Weights of a small transformer language model.
Size: 12 layers, width 256, MLP 1024 quick GELU.
Architecture: rotary positions, no biases in attention or MLP.
Training: a variant of Muon for these matrices, 308M tokens, 5230 steps.
Each number is 200 + 20 x the weight over its row's rms, rounded and kept within 0 to 999. Layers, rows and columns count from 0. The size before them is the row's rms in percent of the matrix's.

# layer 7 MLP down (transposed), 1024x256, rms 0.0521, rows 245-272, columns 128-255
102,190,193,207,236,177,167,174,218,180,185,197,203,200,244,234,202,228,208,219,170,181,200,195,157,228,183,210,210,199,203,154,197,203,197,223,225,216,199,189,223,229,213,191,211,170,233,233,199,174,172,204,212,215,200,181,228,191,167,206,195,187,199,212,196,212,178,231,235,208,244,178,184,206,224,189,202,195,169,231,228,185,206,153,212,205,211,232,197,184,230,217,199,195,235,209,199,208,215,225,174,194,158,210,206,194,230,192,195,226,200,231,173,174,201,219,168,246,220,217,209,197,231,187,207,211,178,188,210
118,224,210,178,182,200,182,200,197,204,184,185,254,209,216,199,219,196,193,191,193,193,189,202,204,206,184,183,203,177,188,218,188,156,177,170,171,206,220,202,188,218,215,177,179,176,238,188,195,186,211,190,218,203,202,225,225,198,235,205,219,195,188,175,153,225,210,190,200,211,214,193,221,214,180,214,187,179,199,217,187,190,194,193,203,193,198,202,177,213,211,208,195,201,195,187,198,204,202,195,193,196,225,194,200,191,236,190,218,191,206,210,170,217,209,202,215,186,216,207,220,228,195,195,155,197,230,198,239
090,210,204,239,212,213,203,182,214,205,192,216,166,202,209,193,179,156,207,190,199,211,191,214,203,200,195,171,219,164,198,170,240,230,205,216,217,167,218,233,235,186,187,185,196,240,196,217,197,216,209,201,223,198,184,206,187,210,230,208,222,208,185,204,201,198,202,171,196,213,217,236,211,226,189,173,198,229,194,193,219,193,238,187,200,210,198,191,180,185,228,183,254,171,189,216,220,174,214,186,226,169,158,219,183,199,200,217,201,216,200,215,230,177,181,196,154,223,194,213,174,224,243,204,247,166,209,226,171
096,188,203,238,220,201,207,244,169,214,196,204,176,195,201,193,200,182,191,215,211,210,193,240,217,220,199,206,232,242,197,179,208,177,214,234,188,199,213,137,199,231,220,193,231,231,210,200,233,216,201,225,236,208,167,220,197,233,212,171,209,204,196,194,189,210,210,222,145,188,198,227,186,165,178,170,175,209,211,175,222,183,205,200,213,206,178,195,218,200,182,219,210,193,171,196,158,205,216,223,201,211,245,181,218,201,177,194,178,179,220,175,172,216,186,203,197,203,245,213,204,213,183,196,186,197,211,224,194
095,219,214,218,183,163,217,191,200,188,203,224,210,176,183,187,197,216,185,216,184,213,179,188,244,209,235,191,183,199,195,176,198,193,185,198,186,256,179,205,189,242,214,182,184,195,195,189,198,182,153,191,231,211,208,217,217,156,202,174,182,146,202,156,204,217,225,181,189,237,222,204,191,180,206,184,219,206,187,215,191,229,192,177,183,174,186,186,163,173,195,211,208,232,170,219,211,188,200,206,214,234,194,182,185,207,173,183,234,213,207,188,207,209,190,207,214,185,256,200,217,216,235,240,211,215,200,197,178
101,180,186,230,193,213,220,212,232,230,196,162,224,189,204,193,221,186,182,189,193,198,221,199,167,212,219,198,220,198,208,177,194,206,217,203,198,190,190,191,199,210,200,206,191,197,218,205,218,214,182,176,222,189,200,219,196,204,190,228,205,156,222,154,206,223,162,213,224,185,213,220,175,218,198,199,216,205,222,219,202,203,220,194,192,178,232,217,161,175,200,220,216,205,186,191,185,204,239,198,181,167,199,202,192,201,178,193,227,186,171,187,198,184,230,204,228,203,213,182,160,173,182,180,193,216,189,194,180
108,155,193,178,178,194,210,227,190,233,212,175,203,203,197,203,215,208,198,176,241,199,190,226,226,236,217,195,225,171,162,193,221,179,182,193,191,193,157,209,231,191,183,192,201,182,195,189,222,207,184,220,187,199,218,179,153,204,220,212,213,211,151,189,179,198,203,218,223,194,214,168,179,227,215,207,215,193,202,188,215,212,174,195,216,200,198,194,225,246,207,211,213,199,164,239,198,173,191,203,215,212,219,178,196,250,175,220,178,188,209,218,200,220,219,182,213,190,198,214,167,209,195,243,195,168,201,148,203
117,188,214,205,188,228,203,195,212,206,183,176,182,200,203,192,230,199,239,224,174,186,230,201,188,207,168,216,175,186,205,204,217,215,219,210,214,145,194,184,181,186,157,194,177,190,209,207,180,208,201,195,175,190,217,230,195,236,209,202,209,207,207,219,179,237,199,221,207,209,180,213,216,205,179,196,186,201,164,164,192,212,201,203,200,189,217,227,224,203,186,181,201,203,202,226,181,185,190,205,201,192,184,189,195,196,191,211,224,185,184,212,193,240,192,169,195,196,182,205,217,244,225,184,214,199,209,197,190
101,212,217,204,210,168,190,217,228,218,188,202,192,219,198,200,225,175,213,208,197,200,223,186,176,188,164,186,179,209,202,171,226,182,178,196,189,181,188,231,194,226,199,230,202,207,194,187,189,180,170,198,195,212,234,224,185,206,179,222,183,191,214,148,200,238,203,188,181,200,222,217,208,207,177,202,202,165,201,214,202,208,179,230,207,200,195,210,200,197,180,202,175,154,175,174,170,226,198,188,207,222,210,228,192,185,197,193,221,152,198,237,200,165,237,215,205,206,189,201,224,189,193,236,254,148,199,179,208
096,214,241,222,172,186,204,197,182,180,167,187,191,214,205,235,217,198,196,236,205,161,203,190,222,191,203,201,201,238,197,201,181,186,215,203,196,216,195,216,244,201,226,172,170,193,202,181,187,220,195,225,206,186,185,205,207,196,219,226,185,196,166,196,182,193,180,200,212,176,203,164,236,218,194,202,180,196,205,199,226,210,230,198,192,179,185,155,209,210,196,213,170,201,220,183,219,182,219,201,165,201,196,182,177,230,227,184,195,215,155,226,200,225,191,229,177,193,187,186,205,157,182,199,208,218,200,185,216
100,191,202,188,211,183,212,206,189,185,221,201,205,180,183,201,191,187,221,208,220,200,191,192,211,199,173,205,208,171,192,188,186,175,183,175,218,219,188,189,174,191,194,189,197,193,204,162,243,195,223,212,178,201,203,230,204,195,160,210,202,197,172,185,210,158,202,179,200,187,226,230,197,218,242,204,210,235,183,214,204,232,190,208,167,209,154,248,209,192,188,173,205,228,222,202,168,210,222,208,191,190,212,192,187,219,184,192,176,167,232,230,192,191,228,218,183,239,215,198,210,165,232,185,203,186,183,198,181
104,154,204,187,193,211,165,225,185,205,171,199,218,208,206,202,227,211,246,178,209,213,231,224,206,214,188,186,186,188,181,175,193,212,194,207,199,196,227,188,187,227,204,239,243,224,235,186,224,232,193,184,192,211,197,188,215,212,218,183,215,211,238,190,201,207,199,224,199,215,225,210,197,220,198,184,207,216,194,178,204,230,180,188,211,184,202,200,207,149,210,189,173,217,175,222,174,168,218,173,212,180,201,170,200,233,191,210,186,200,211,145,186,177,200,201,174,172,171,222,203,192,197,212,184,192,201,209,217
087,202,175,197,192,196,201,186,202,213,212,207,193,197,197,202,199,201,223,190,224,200,153,203,240,204,191,164,202,207,216,160,200,165,153,200,187,195,190,203,182,219,197,227,199,173,196,205,194,198,227,183,243,213,243,187,176,192,220,194,193,207,210,203,201,182,168,220,215,181,203,180,182,193,207,197,177,193,165,208,213,190,202,217,231,226,181,169,231,188,210,210,243,175,191,199,167,218,219,188,192,203,233,191,205,216,186,235,162,208,191,224,230,178,204,197,228,190,222,191,198,202,240,218,206,205,176,200,197
093,203,212,210,227,188,215,196,189,190,222,194,227,175,204,199,178,175,216,231,228,233,184,209,210,205,202,184,214,226,221,147,184,232,178,186,245,196,183,197,188,216,200,173,216,185,201,159,181,219,199,235,234,188,226,190,226,197,178,207,188,164,199,194,189,207,206,178,194,192,198,199,239,208,152,219,226,204,196,208,233,200,237,184,227,209,167,209,208,189,222,189,191,244,207,202,188,225,195,199,176,184,248,180,226,183,223,187,212,193,183,203,205,189,206,222,222,190,213,201,185,163,193,211,221,203,177,193,211
096,183,188,201,193,204,225,187,176,186,207,211,207,218,205,193,202,220,187,187,182,177,206,173,213,187,185,177,168,190,257,151,172,203,229,223,190,206,231,229,171,171,195,192,207,205,158,183,214,230,218,223,202,210,197,165,236,212,233,204,176,210,160,228,184,219,214,189,173,200,179,208,198,189,183,227,190,169,179,238,190,194,191,176,199,214,213,189,194,186,181,168,178,196,193,245,172,226,167,228,193,196,187,194,207,198,218,177,230,180,213,211,195,198,180,185,203,188,206,186,219,210,195,191,219,199,157,228,207
106,167,186,213,210,181,176,185,180,202,208,221,192,209,170,209,202,208,224,200,186,210,195,225,227,215,186,207,183,202,180,238,166,192,206,212,217,167,199,166,203,197,172,184,199,207,193,211,227,222,241,225,235,176,207,214,232,181,216,186,185,221,190,231,192,204,222,167,216,193,176,215,185,232,188,237,189,221,204,227,238,193,170,202,208,222,212,148,182,216,196,227,206,191,214,201,264,220,190,220,197,236,194,178,201,237,239,201,181,174,203,170,207,223,157,254,208,213,241,195,185,227,213,179,202,201,215,210,212
099,195,205,194,221,194,198,215,215,171,205,200,200,169,191,194,206,213,182,198,215,190,161,210,185,194,218,195,211,159,180,187,200,250,247,213,234,211,218,207,207,208,205,176,191,231,207,188,215,190,217,212,208,197,216,226,199,192,218,195,173,205,167,221,205,174,217,196,178,198,194,217,177,212,190,230,194,189,201,216,221,172,178,234,205,192,206,191,257,194,228,255,209,222,196,192,179,219,186,210,209,190,215,159,204,233,220,211,164,191,185,192,195,246,204,184,188,238,170,204,198,203,199,213,195,189,190,262,219
095,225,146,237,204,220,141,196,203,191,194,168,217,208,214,229,192,183,221,225,161,205,178,166,193,218,210,199,221,214,188,187,173,192,226,193,191,186,245,240,233,200,231,224,189,191,234,196,167,215,187,166,206,214,215,186,192,187,192,207,199,198,178,159,194,187,178,217,158,219,186,221,194,205,203,209,204,213,203,206,191,167,223,200,169,192,157,214,190,263,201,173,209,212,186,191,171,203,189,197,232,203,202,186,217,227,197,233,211,204,182,217,216,199,228,194,198,171,158,192,222,183,206,190,211,180,207,217,203
104,192,224,179,216,180,211,206,197,207,189,162,194,171,174,202,215,188,202,198,193,209,213,188,182,229,193,196,202,145,178,223,196,205,225,179,177,206,217,213,237,204,257,209,213,204,164,217,186,173,181,213,198,222,183,195,183,180,192,186,212,213,183,195,178,178,175,193,199,200,197,220,205,199,221,178,200,218,178,193,224,185,207,178,193,230,206,207,219,187,218,246,237,192,212,209,223,235,205,183,197,227,194,247,235,196,245,216,198,160,195,196,233,205,221,198,185,208,229,211,198,205,184,215,176,182,237,215,196
081,209,214,212,194,201,236,198,228,186,200,193,201,191,173,174,167,162,189,204,197,211,170,180,196,187,182,182,220,203,202,182,194,196,230,199,192,211,218,225,207,143,180,249,195,168,183,189,213,206,233,181,196,253,184,163,177,197,225,215,233,220,223,203,178,236,177,187,185,159,183,182,195,195,208,185,205,199,200,204,218,194,222,174,164,176,185,190,205,190,219,209,192,184,203,197,182,208,181,208,214,198,220,191,175,214,194,208,165,205,225,238,217,191,188,240,230,193,200,193,208,218,224,187,223,174,201,152,192
115,209,176,181,210,222,183,186,191,213,224,191,197,193,182,181,201,212,187,214,212,203,220,191,213,183,192,183,187,181,195,227,199,216,224,222,193,203,195,185,207,210,176,179,206,223,219,207,157,172,202,184,217,203,170,193,215,199,203,150,206,206,190,216,190,185,191,214,200,202,211,217,217,199,224,195,191,192,210,182,176,163,179,189,200,188,158,199,149,179,193,190,164,216,227,212,206,166,146,179,220,206,230,183,197,186,188,209,173,207,225,229,197,249,189,208,187,234,204,132,232,222,199,174,227,192,213,204,211
129,197,227,218,222,178,215,232,218,205,168,187,207,209,198,220,186,237,225,202,180,203,206,197,203,255,242,210,249,191,201,204,205,197,160,169,197,201,215,174,178,233,198,210,172,204,199,189,212,202,196,207,168,197,231,205,196,222,185,197,181,188,184,211,181,180,210,238,220,199,187,207,217,184,208,218,201,212,171,189,230,185,208,214,224,186,182,219,244,190,193,198,202,195,230,169,218,180,223,193,185,178,211,216,197,221,193,183,205,197,208,221,181,200,210,206,198,211,222,154,200,197,182,197,231,171,187,200,231
105,227,231,192,215,221,194,209,218,205,220,191,192,220,169,236,208,189,190,199,214,177,176,224,190,215,217,224,198,180,213,229,179,236,224,197,202,175,230,211,187,216,215,170,181,205,216,183,188,224,213,205,189,165,188,218,234,213,207,201,200,235,213,210,201,192,185,191,206,158,208,252,204,195,180,238,195,199,221,209,205,227,195,191,183,196,185,201,202,193,203,210,200,206,163,211,174,222,201,214,170,237,226,222,221,254,194,195,192,194,202,244,196,228,208,188,183,210,225,215,214,204,203,214,181,216,213,220,190
096,204,189,197,192,227,162,206,207,217,206,203,260,199,210,237,203,175,210,210,203,147,217,191,192,231,196,203,215,194,197,211,209,201,197,166,188,190,246,222,190,177,203,212,226,197,247,212,210,226,215,172,199,212,184,176,169,217,206,177,208,201,193,205,204,198,213,202,188,225,181,204,249,190,178,175,199,180,197,201,215,206,220,223,212,172,223,185,168,212,197,207,158,181,189,217,185,226,191,180,159,187,167,195,182,207,195,193,191,216,176,219,222,217,215,212,192,194,191,165,205,218,183,138,206,184,205,177,210
109,179,218,182,164,196,195,208,221,191,216,224,178,180,194,184,164,184,223,213,201,199,156,188,206,194,212,150,215,184,189,177,198,213,208,194,221,215,182,216,208,199,228,228,183,222,164,221,160,178,183,223,197,193,170,207,189,207,231,203,181,191,199,211,148,185,189,195,170,207,221,240,200,217,195,207,191,220,165,206,212,190,189,203,199,200,205,183,231,198,181,171,221,195,209,216,240,213,220,187,200,217,192,208,194,196,193,184,167,227,189,186,171,202,166,191,202,195,211,207,199,187,201,222,218,195,204,245,216
105,206,203,227,211,185,206,215,140,227,191,214,195,199,192,180,213,218,223,190,211,195,165,210,187,159,211,224,196,188,221,189,219,190,228,185,224,197,202,167,180,186,158,185,186,202,202,233,193,170,220,176,238,164,222,189,180,196,175,208,177,204,209,239,198,175,191,206,188,206,201,196,205,197,198,191,201,194,187,220,234,223,204,208,215,208,188,222,219,168,238,167,206,198,181,207,231,190,225,203,207,210,211,186,208,205,207,178,202,157,186,159,222,203,220,197,211,250,209,211,190,190,197,214,189,170,186,201,190
107,245,210,193,205,219,193,179,181,181,216,213,228,189,198,217,171,215,207,202,190,182,218,192,199,183,226,200,225,201,230,195,188,209,182,221,218,209,196,233,216,208,216,185,182,154,188,213,195,172,210,200,175,206,210,250,169,179,190,181,197,200,188,183,231,198,190,192,172,195,154,197,202,182,202,217,222,187,228,209,184,200,208,177,206,230,201,201,221,218,187,218,200,196,191,202,220,183,186,203,177,219,202,195,183,192,203,177,196,163,205,184,171,184,218,234,193,204,198,214,201,214,177,179,212,216,219,207,194
102,233,213,197,186,191,214,212,207,214,207,198,227,158,211,217,209,200,185,190,226,206,201,184,226,189,207,203,213,184,179,190,214,246,209,198,206,215,193,240,162,189,195,210,214,182,198,215,212,222,156,171,187,209,188,235,232,210,204,217,184,227,199,196,192,191,216,199,222,201,203,192,194,185,203,197,203,221,209,199,237,178,250,202,248,250,198,194,233,179,230,217,211,219,209,252,175,210,213,208,146,212,200,212,218,185,145,204,167,206,197,186,210,224,175,178,191,192,233,205,218,232,212,191,180,207,213,196,185
# layer 7 MLP up, 1024x256, rms 0.0987, rows 246-272, columns 128-255
123,218,227,204,200,211,178,164,203,208,187,216,215,222,204,185,180,154,197,233,236,179,237,197,203,211,193,220,186,194,209,216,203,197,168,182,213,200,199,193,179,205,189,176,191,175,203,180,215,213,196,191,202,195,195,216,227,197,209,242,213,213,174,209,179,217,198,193,200,206,207,188,198,217,241,167,193,183,224,197,161,178,162,213,188,191,211,172,198,155,208,213,188,211,158,192,204,189,150,188,185,197,206,224,142,233,196,209,227,205,195,205,181,220,211,222,163,196,213,191,200,211,200,205,202,210,215,189,220
086,154,214,180,222,175,222,207,230,194,199,200,216,187,197,183,208,203,167,241,182,226,215,240,219,191,199,212,193,216,212,190,192,209,197,177,180,195,169,191,154,242,238,188,197,182,168,220,212,176,195,198,176,190,159,194,203,170,197,202,180,190,214,203,247,220,190,204,184,149,182,193,204,158,223,207,199,198,186,213,182,228,221,205,222,213,203,185,188,222,163,192,213,186,176,174,195,219,218,187,174,184,233,212,227,191,231,188,220,185,181,206,143,200,203,187,204,219,217,183,228,196,164,243,163,177,177,206,223
099,208,194,210,206,188,214,189,192,185,219,217,163,197,182,220,229,200,228,208,190,191,160,202,193,198,201,211,215,179,182,207,198,196,174,224,224,190,207,173,197,197,222,203,215,174,203,222,196,188,192,188,203,190,208,205,213,209,209,214,177,190,162,187,166,204,190,223,223,205,208,228,216,222,204,228,215,194,175,202,202,179,194,215,206,212,202,178,174,230,217,150,218,216,189,220,248,191,219,169,230,191,224,185,212,194,188,212,201,225,207,208,194,152,226,187,155,218,210,190,211,146,196,207,191,195,209,204,167
096,170,204,173,230,200,135,190,203,175,171,187,216,214,185,204,187,186,204,215,184,199,182,185,191,201,203,196,210,203,202,196,190,193,200,193,204,156,213,209,208,191,170,200,208,185,197,154,191,204,255,200,173,188,194,186,163,214,207,194,175,195,209,180,188,181,221,204,186,156,182,194,217,180,221,197,168,178,204,153,184,186,238,176,176,166,213,204,216,212,227,201,187,194,207,173,189,217,239,197,208,189,172,171,206,193,215,245,182,195,177,201,214,165,182,197,185,218,220,249,216,213,207,198,206,231,222,180,226
103,145,208,174,186,195,184,167,218,201,194,203,246,185,209,184,205,223,212,209,231,192,177,195,256,190,198,223,202,209,209,205,208,204,203,201,213,178,230,182,183,171,227,183,193,216,202,186,214,220,236,201,210,222,180,198,212,194,207,222,155,201,223,196,220,192,211,240,166,191,230,168,229,202,245,172,198,221,192,184,196,198,199,192,222,220,201,174,228,177,197,195,247,229,248,211,186,191,187,238,219,206,213,164,176,185,210,216,200,200,194,191,212,180,196,209,208,193,186,216,207,167,221,189,208,194,190,200,189
105,202,213,228,213,175,191,238,207,192,194,184,222,191,172,242,167,188,238,227,188,198,177,200,202,197,215,208,182,216,223,184,188,214,205,196,187,197,192,213,211,174,236,202,215,178,177,218,225,217,219,210,204,224,210,233,193,215,209,192,155,235,199,235,220,215,215,213,226,194,196,220,171,223,183,186,199,193,189,229,200,198,218,179,173,215,216,193,211,214,179,211,167,203,244,154,209,195,212,179,209,202,209,246,163,174,192,171,236,172,228,186,185,203,225,185,207,177,199,208,170,182,200,211,204,158,222,202,198
117,239,219,215,195,189,203,176,219,207,222,204,173,188,207,267,220,206,211,196,197,209,185,195,223,189,211,147,175,222,214,189,190,199,205,190,198,169,212,194,192,192,180,220,163,200,188,199,202,161,183,194,202,186,166,202,185,168,159,200,180,179,183,191,150,234,189,205,197,218,190,207,187,198,183,188,171,206,177,211,166,197,173,203,220,195,194,196,183,206,207,203,174,260,188,174,202,177,210,203,206,190,206,215,184,199,218,197,227,190,205,181,182,182,211,204,234,220,196,200,168,194,234,200,188,202,216,184,197
102,187,201,222,209,206,238,166,193,178,214,229,174,224,162,230,207,196,201,230,200,222,173,195,222,166,206,175,198,224,229,219,211,190,184,206,229,245,217,243,232,204,208,234,195,183,172,206,154,193,201,194,192,194,222,174,172,185,191,172,179,195,213,234,167,203,184,190,188,204,182,192,220,218,202,204,232,210,177,191,183,185,210,194,192,175,201,195,195,191,221,221,196,216,189,241,199,190,233,206,219,230,191,217,173,177,189,214,216,186,220,200,177,174,183,184,189,196,201,183,184,211,209,194,233,205,201,203,170
099,206,185,184,240,217,191,215,194,188,227,200,157,204,210,184,212,189,201,187,225,198,202,252,181,169,214,174,243,202,219,211,166,226,193,190,187,195,208,198,177,195,202,182,187,199,180,186,194,193,197,178,197,188,195,224,154,174,191,203,216,188,171,219,222,192,212,205,193,205,176,206,171,205,190,151,161,225,166,206,137,216,210,213,193,216,213,151,173,182,224,207,222,200,209,191,169,188,189,192,180,191,186,204,187,207,227,194,200,169,201,176,188,180,170,216,232,191,213,194,203,193,216,201,217,194,205,160,195
101,212,224,193,167,233,178,213,217,184,203,184,201,187,208,205,174,192,191,196,204,225,193,227,209,194,221,189,166,211,205,241,151,229,206,209,188,197,189,186,210,222,205,169,183,191,135,165,185,197,201,178,200,226,215,199,190,213,214,194,196,206,201,190,181,227,214,196,252,223,190,213,214,173,191,218,200,190,201,215,205,167,216,206,200,242,216,199,207,211,215,180,177,198,165,174,196,182,206,210,209,205,158,201,210,236,180,208,219,203,193,159,183,201,207,207,214,216,204,190,168,200,174,216,167,248,205,182,232
102,185,219,179,171,204,238,208,192,200,191,187,177,179,181,210,194,237,212,203,205,209,169,207,192,174,206,205,198,197,189,213,219,204,201,192,173,176,227,228,187,196,177,187,181,188,155,191,191,208,207,175,220,262,196,232,161,184,182,211,173,188,194,210,209,206,223,240,203,193,182,192,219,224,195,233,200,187,198,180,203,188,169,204,193,202,200,193,218,183,186,178,221,194,205,179,209,211,165,233,180,223,179,219,220,221,187,217,199,194,190,187,186,182,223,211,220,230,187,188,180,185,198,193,207,211,186,163,179
083,199,189,190,213,186,231,251,210,204,196,230,180,229,238,223,207,185,197,230,200,198,209,200,197,182,224,209,188,210,210,199,186,197,205,206,213,197,229,192,235,191,206,214,192,198,234,199,191,215,165,197,195,184,194,201,241,199,191,206,189,202,206,227,159,175,226,184,192,200,152,202,171,207,183,220,230,229,211,135,198,202,177,188,195,184,198,238,176,233,164,212,179,222,206,203,188,223,200,243,200,201,189,200,211,220,169,177,204,175,189,155,212,207,168,183,186,163,196,193,200,230,201,171,177,211,229,213,191
096,188,201,194,203,208,186,220,181,180,199,190,201,210,193,227,217,178,213,236,201,192,179,177,212,178,217,190,218,204,210,174,195,193,170,210,200,205,230,236,176,182,191,214,191,226,204,180,261,182,210,189,186,196,184,169,199,210,188,206,204,200,225,217,233,150,194,185,211,207,216,211,227,187,194,208,211,217,190,179,179,203,208,213,218,213,199,207,200,200,177,200,168,149,176,211,217,187,197,185,166,168,230,179,230,192,187,206,210,175,164,212,212,207,176,179,197,213,197,168,243,241,199,176,194,190,237,174,205
102,242,226,203,211,197,192,195,177,201,171,150,209,197,213,215,178,217,203,196,198,188,161,191,212,205,220,173,205,227,216,196,190,226,212,233,176,219,175,207,186,222,220,211,199,221,185,223,209,207,206,246,242,229,171,198,204,203,181,182,176,226,225,184,213,208,175,227,192,174,192,192,218,171,220,166,198,200,214,192,156,229,191,223,203,203,235,193,209,202,252,199,220,189,200,198,166,211,191,183,190,190,181,205,181,235,182,232,197,224,209,221,203,191,198,178,174,200,204,224,184,180,184,177,200,198,220,209,206
100,197,194,222,169,231,220,193,190,215,212,170,235,198,197,205,253,181,218,222,231,197,218,223,190,223,213,190,216,178,231,195,169,217,166,199,205,182,199,224,196,234,201,182,197,187,210,246,188,203,161,188,226,199,208,206,211,210,166,190,200,202,204,226,202,192,205,164,171,209,179,189,212,208,210,156,190,160,211,223,196,213,228,194,223,205,209,205,201,202,173,191,205,205,200,210,175,178,194,204,202,181,202,195,174,187,214,179,197,218,241,200,209,163,223,171,221,237,202,180,204,223,213,185,184,207,228,206,209
094,197,190,209,177,191,204,192,208,207,208,204,183,232,223,179,239,215,217,235,154,177,220,215,213,185,172,171,189,214,209,215,192,186,189,192,203,211,182,208,176,185,188,156,180,183,189,228,173,196,233,184,182,195,186,139,216,211,183,234,211,174,215,169,229,213,213,177,207,231,207,227,211,217,238,194,210,185,184,180,198,200,191,164,195,199,198,194,184,185,190,222,192,187,233,212,200,212,196,217,190,203,199,204,224,189,188,154,211,219,183,204,222,187,216,190,209,163,214,181,205,171,173,207,148,249,197,150,208
094,204,194,181,201,193,197,204,184,189,221,249,207,187,157,165,152,233,169,214,172,188,181,211,209,177,205,182,187,203,171,216,176,192,213,209,204,167,201,207,211,232,234,195,171,217,210,174,231,201,206,232,193,173,217,183,186,192,211,208,176,225,228,210,226,193,219,252,208,205,213,207,201,208,181,189,232,169,183,163,217,185,204,194,203,196,197,211,207,213,226,201,206,173,178,198,224,231,229,207,231,192,213,193,205,175,213,178,206,222,210,203,216,182,170,203,165,200,194,218,177,232,221,192,203,213,181,232,145
105,202,209,179,181,177,210,187,202,204,203,173,193,195,219,190,204,183,199,220,192,233,208,172,197,209,170,185,202,217,194,185,223,202,215,217,215,208,251,183,204,236,217,211,187,223,203,217,210,198,204,204,243,200,219,219,234,217,225,228,172,181,175,182,148,208,212,210,223,155,173,228,232,184,211,210,214,218,177,204,194,198,218,205,199,205,209,225,168,196,202,179,180,222,209,219,200,205,199,213,193,178,185,206,202,219,207,188,201,195,200,182,180,251,233,152,222,238,202,189,169,212,196,199,189,218,216,200,206
075,153,206,183,206,186,198,236,210,201,252,217,202,199,183,188,204,211,196,204,201,213,204,217,195,173,220,206,181,213,183,220,181,198,176,214,230,176,141,220,185,250,192,135,184,193,232,202,197,193,202,193,177,183,191,204,211,220,253,182,186,210,204,209,199,191,219,190,226,206,211,211,196,188,208,216,227,205,153,146,190,185,223,206,196,191,207,169,222,198,185,215,210,183,200,202,186,200,214,186,148,177,187,239,204,216,194,195,211,180,199,141,208,212,210,179,170,208,213,220,204,183,186,193,174,230,202,213,194
108,171,187,188,155,221,213,190,208,222,189,208,205,165,164,192,224,190,219,169,200,208,227,216,217,194,210,190,168,218,163,243,207,178,211,210,186,246,195,217,190,222,199,196,192,195,203,196,203,219,207,170,203,173,198,198,179,176,201,173,186,221,208,206,188,201,169,198,199,205,194,204,235,190,195,225,177,211,208,206,209,193,195,188,231,197,211,180,213,188,221,220,227,182,217,225,171,233,217,197,190,176,222,232,195,217,181,212,197,196,205,221,219,220,198,199,208,223,227,142,217,208,228,174,192,173,209,187,179
126,211,203,174,195,201,202,224,185,191,192,173,161,208,188,225,193,202,213,216,204,204,211,156,151,182,206,192,172,197,178,209,202,223,198,189,221,218,207,166,181,231,189,233,190,202,205,210,215,206,162,200,192,185,196,194,186,207,204,213,166,224,215,203,186,203,180,230,240,223,194,205,167,196,211,196,200,182,204,199,187,160,204,188,219,222,200,193,244,193,179,207,229,169,235,167,243,173,180,205,206,163,226,212,171,210,199,202,207,212,167,186,211,206,170,183,217,212,235,204,228,188,186,220,202,198,208,218,239
097,197,189,182,233,230,219,198,209,180,206,218,211,199,184,241,205,210,161,180,226,170,211,210,198,182,228,224,203,189,217,224,192,240,229,229,212,246,209,209,195,204,199,209,190,184,204,164,205,197,159,188,243,193,209,198,207,170,243,184,213,191,218,214,207,204,185,227,202,203,226,217,193,231,172,220,201,194,191,189,195,204,198,222,207,211,210,234,174,177,185,235,210,205,177,225,164,196,224,189,198,181,210,191,211,192,224,179,190,209,209,172,172,204,187,186,192,223,208,220,190,237,227,173,177,174,191,225,222
096,224,178,212,218,194,228,213,214,182,202,173,192,211,179,204,180,219,185,212,189,222,165,203,241,203,225,197,222,216,185,228,202,220,187,192,211,184,191,211,224,241,185,181,176,200,153,209,185,160,216,210,202,175,197,200,180,171,214,213,188,215,189,213,240,181,228,184,239,208,210,183,183,199,188,175,184,209,186,197,226,220,227,217,193,220,184,180,227,188,226,188,197,194,202,206,183,149,205,207,215,198,227,205,217,221,211,205,197,196,169,181,195,203,205,180,194,165,205,224,205,184,235,181,164,177,175,211,146
108,179,168,162,191,208,199,221,185,194,190,200,162,189,202,182,181,206,183,226,192,204,211,187,229,192,165,244,206,226,205,219,191,198,196,178,211,184,202,177,198,219,202,166,194,189,226,188,181,250,199,214,189,227,224,219,203,184,196,228,221,162,226,178,240,181,211,200,209,222,208,181,213,212,216,200,172,184,225,222,165,204,207,185,182,208,236,247,195,205,231,218,207,215,210,201,193,176,175,172,234,203,200,190,212,179,197,246,208,213,192,196,198,179,196,160,207,220,199,171,188,224,170,184,177,207,209,199,171
099,203,187,145,198,216,195,220,194,195,228,196,189,220,179,239,196,214,218,185,217,217,230,222,187,190,200,186,171,228,158,177,189,214,196,200,202,214,233,192,181,221,177,216,183,196,191,223,197,187,237,205,225,188,206,225,202,196,194,209,228,210,192,179,197,204,203,219,215,220,150,203,169,175,199,197,225,205,183,190,179,174,172,222,211,225,208,211,194,215,182,192,224,197,206,185,172,185,189,186,205,204,203,237,162,220,183,201,223,188,185,210,193,188,193,170,182,238,208,211,179,216,205,200,215,223,231,205,157
109,195,181,178,217,176,189,206,164,201,241,168,235,188,192,186,196,175,176,229,194,201,188,208,225,191,214,206,193,174,183,193,187,179,209,198,204,221,168,198,167,186,235,177,219,193,189,197,178,221,174,221,182,197,202,237,206,181,215,237,208,177,219,181,198,206,213,194,201,185,179,215,183,193,189,196,200,215,197,199,197,142,208,186,204,216,210,200,164,206,235,241,168,200,231,214,168,226,202,216,217,204,203,209,204,217,186,224,184,220,192,198,233,184,190,193,220,184,200,224,200,217,234,185,173,219,208,157,220
099,150,206,219,193,200,238,193,181,204,200,203,197,202,225,204,170,223,166,207,211,166,240,170,168,197,180,180,170,199,226,196,164,158,164,185,189,189,180,210,186,200,232,227,185,221,236,191,237,210,197,197,207,188,217,184,190,189,182,215,178,150,185,207,205,204,199,210,210,174,183,228,240,175,245,223,189,206,220,186,190,211,198,180,182,199,220,223,198,180,224,225,203,205,212,200,229,201,190,179,194,215,194,205,188,219,181,186,195,179,183,248,202,197,217,212,208,230,207,229,194,182,189,181,221,223,183,242,228